Weights of a small transformer language model: vocabulary 2048, 159M tokens.
Each number is 128 + 32 x the weight over its row's rms, rounded and kept within 0 to 255. Layers, rows and columns count from 0. Numbers have three digits each. The size before them is the row's rms in percent of the matrix's.

# layer 5 MLP gate, 320x128, rms 0.182, rows 229-250, columns 0-127
101:123121158123112180129162091164135149179130158116145201107161096115108084071132131099110060100123159126092100144120145147091110177111127069139140209101117114102163121148160212167185114165077084107099123118139131152125109093096081126094124074135161107126145148079174118156148141136136123112154166132106163151122097078144108153110125082145139136134120036117136117134122176187068102209143
092:117138152140114188118136113121180097090141088113158097117118171173142141149133077101181138144081101170119128148117108111139150161141140164129100092165114105093049128174095134157130116142149164082164128097161076112176152153061105121086121099130103220155149095081137170137137143105138138149104144082130107096178091161192167098128137130114074139106025142130137095089121067183105117101115
102:121129147141093135150169150099143096109151082108110200114115175121102089181173120116227135174132107182107096170186076108191176149158143159061132130143092104122106127161107082159117154137123117145083141155094100099190107163121112135137122160121132137172190192174179109161183173126121138144139119161112172085123070138119154099159110154151088158122187129117144106140131076160124105132137
101:141173164140099087172129158159052177079143152129111126137153172115126183092124133151136108127142139172160186123181091131043137121131144157125136135119123133035117113050109179127134072142065122128107109110100155125135098142170123184142136090104125108104100103117188090051152134135091075144189071114178131100151146129159093167136147140105094066116125139134107124092092153115120150159127
106:094140082092099201129197122176117189081180124121095127157106126214077083155145119072123134149078157141087114175164147107098128186097116113057147110146134133091134140106135129138123176126133146063114106130154103155200058168127125073128148138125137120091155104140098152128127110124127099175099100149138129141151140058174161123175117097102092135154122150076134125150166146145144201125122
104:106107118196148107090156201125074107141125100088147123125113092139130135074141097113116054103152111064096103121128089144164119121119152131163098137100074126096133148121085179089131119159076156164053158099192179157082104166145184127126107137105110134120117139120095131183135145098154121130149080140086150150042104108098073147142173158138190093137143183121134131088097165146085142108090
090:173178086137180130165118119140127103118149169100110181121142132158154103146176137084126134087080125115179109130084156125135140120116132152100116132170150090120142148143130153220188092125135102172130151095107131089187084118098107090179137098094153096165100160152116134146199152059093160141075116143200098136156159091099116144078090148161146135071088130092081127052096155141143080137146
102:129121115180102099097072119148075125105137113172161145094143114206138112126115088112080148135155138146118143160090169120114164116123095161129158128077115099167116099136081124138091184162113052083162049175149084115122139141181149083098148098109147167120126162154144161076179125110157147083126184133102192089137083105082089101110138111123095164071132189139102110080090167157136102108137
107:118156180104176123156081153098138146092157172019147162053118154128136132164112117072118099150141160119142180162114130099159118115135143135196164119109060086145097096160128088092137053122055110103134084179162129119204095134156165114131108144106159131077108112115092134090150070151181132150102134117098133141143102144135134093083145099147101097122140116108123062104087097151112144104120
105:127077147070171124151100153072163084109165152091130127132094159161158158121137135037137130138144126108149177158108162155106131094182172172068149158124108125101129066105076156076097148072063167105152178183077131162145142103187137115083121103115125131100161135094158132113131098111165213133119101066165144098117110159102145135108119132123114107092106138122160141155160186112155075126140
098:140155109113135105187183110158130108152164134092164160176155087161139137151194137145163159166059140148125122114152165134096089126091078106118138180152125082114104132096130134073133117133117145169130130103144165047198176117135110098157166097142122167114062099129110140027150067117122133136121118130140142168135056127071148157112114152097115062072133111134134126106098129197118142166101
100:108140098093134153058062141142141130117156161120185177174120189136107142131133147130153094139071144137119127092115045127092128107159105178073139141106165135110110138129152191096123172084196145194152127098105163146113119131156173121186176137090155138194141099102090146164149172172108111129127058108089086093146131161130155068105120149108119105119159120106075154122167068154104111105120
098:173102115087157129141097178132127178097137158118135114142132171125197104075158077159147204088148139106108073124147093132135116147122134084122119156205151146182173081128150109141148142111119130092123164153118131124123100176227108208132133203141104133135114132093106176120136118148109147151168083176114058167159130071139136079190118111150144120116093113132124131104158141157075128099166
112:159154127125163123159155113112140122164120198141145081172107130107132104155134169160145121151093097120142120109131128195145172131118178138111184158137142103170131099203107197149117080099110076127139115160140148151125095108115112092075138056147139184160128159128130184162109135119124136129096116133139110143094131169140096137140124104094155129089097194171097140203165121174204247132131
101:111126161139156091080115119185133165089062174164095141161173152105128078099121154073119134148126121166120151152083129183090169100108126206068133079144085145156093080105138106127082166143162103151118183125116087128105108158163111107130111086117150128122083186089143133092087137112100161127189135096140181146124158114101149159117143187164087125147085116168200085110143173168080121106126
095:152113127040125106178159176146153111125125057107109173130134158177081114117129126141158104092072104146095177158101144107080133125091179104181153146127145132143084135149168138092159147088137139108086163127167082097098070099077157145152181105150111124191100089167101077133135169128189177121140169127106156061121101126113125168097096141164140203165092094145141156163153139109116142114156
099:107094097086172161147119121180134125101122155162137154121118158159115150150143091109137084131091117127164083085103149141178145108126113190107187142067094137117106093156097159144084167153161095155131147099167160130112059100127186056109140135080143170188187130115108148156140135151205093100096148155120137100106196057110109112127186153096146118083159133155153089142105142160123082072155
107:122143109080168157143118159109136158133123120143158202150071144041102128131152130143161142134146123090113142105105110165136071106182135220153136168107117089126125087099131131139105104172120090155157125170168113150106102172114098070118104078094156076163162083127122094141076155146108080127126055164138143163137147142178170069112163111041160095137090093162090116135132168150104112150116
097:117111121136120155156147141167109148118095098158111135095128167105119097065151074148165128080144119144112132150128085095186079125108092124134126153117159110167166119068175187137136127090118179194169145106182161109163134179153118127158135111098158151168139119126110081090145154136158148092066098122143196122118211098083056120141147164107138157140161151157140083108197074178134141183087
095:201141151146157068129084135158072182093134141135112131122114118140168143142100109099085131175098178160119145137129113143144200082182125171147126116124169123150153169162084129079071151113157114114149088092086164155150160178176125118175083109135199109122119177150144109113106123057167135169139208107145138107092118152098138123093057119166184103095104168128149149117153152146128178104133
099:128207093100089097169101113080168095083137170152163127132131120165149105162156089059114166162106164122168096163172121139131111083126170180149153127149095082112172147164114104105124165120126146161149121163070061082149116082186101125086133109143120131110123169110161117134149121083123129112150161150183114106136152186125172121146133102073146063142143147145147107137101142116135117006153
080:092132119162137122104099114141124100119123134138105166113183116094064119129125111147096122138080124125089148121164079105089095177145126128118143097146112055092091130089112114111118157088078096159142135090179158147130124093113178085098135128134113141159170183118121080095160111108071096081166169121128097105128189146140143078090144069101136076166034125101060118131091206122083145065137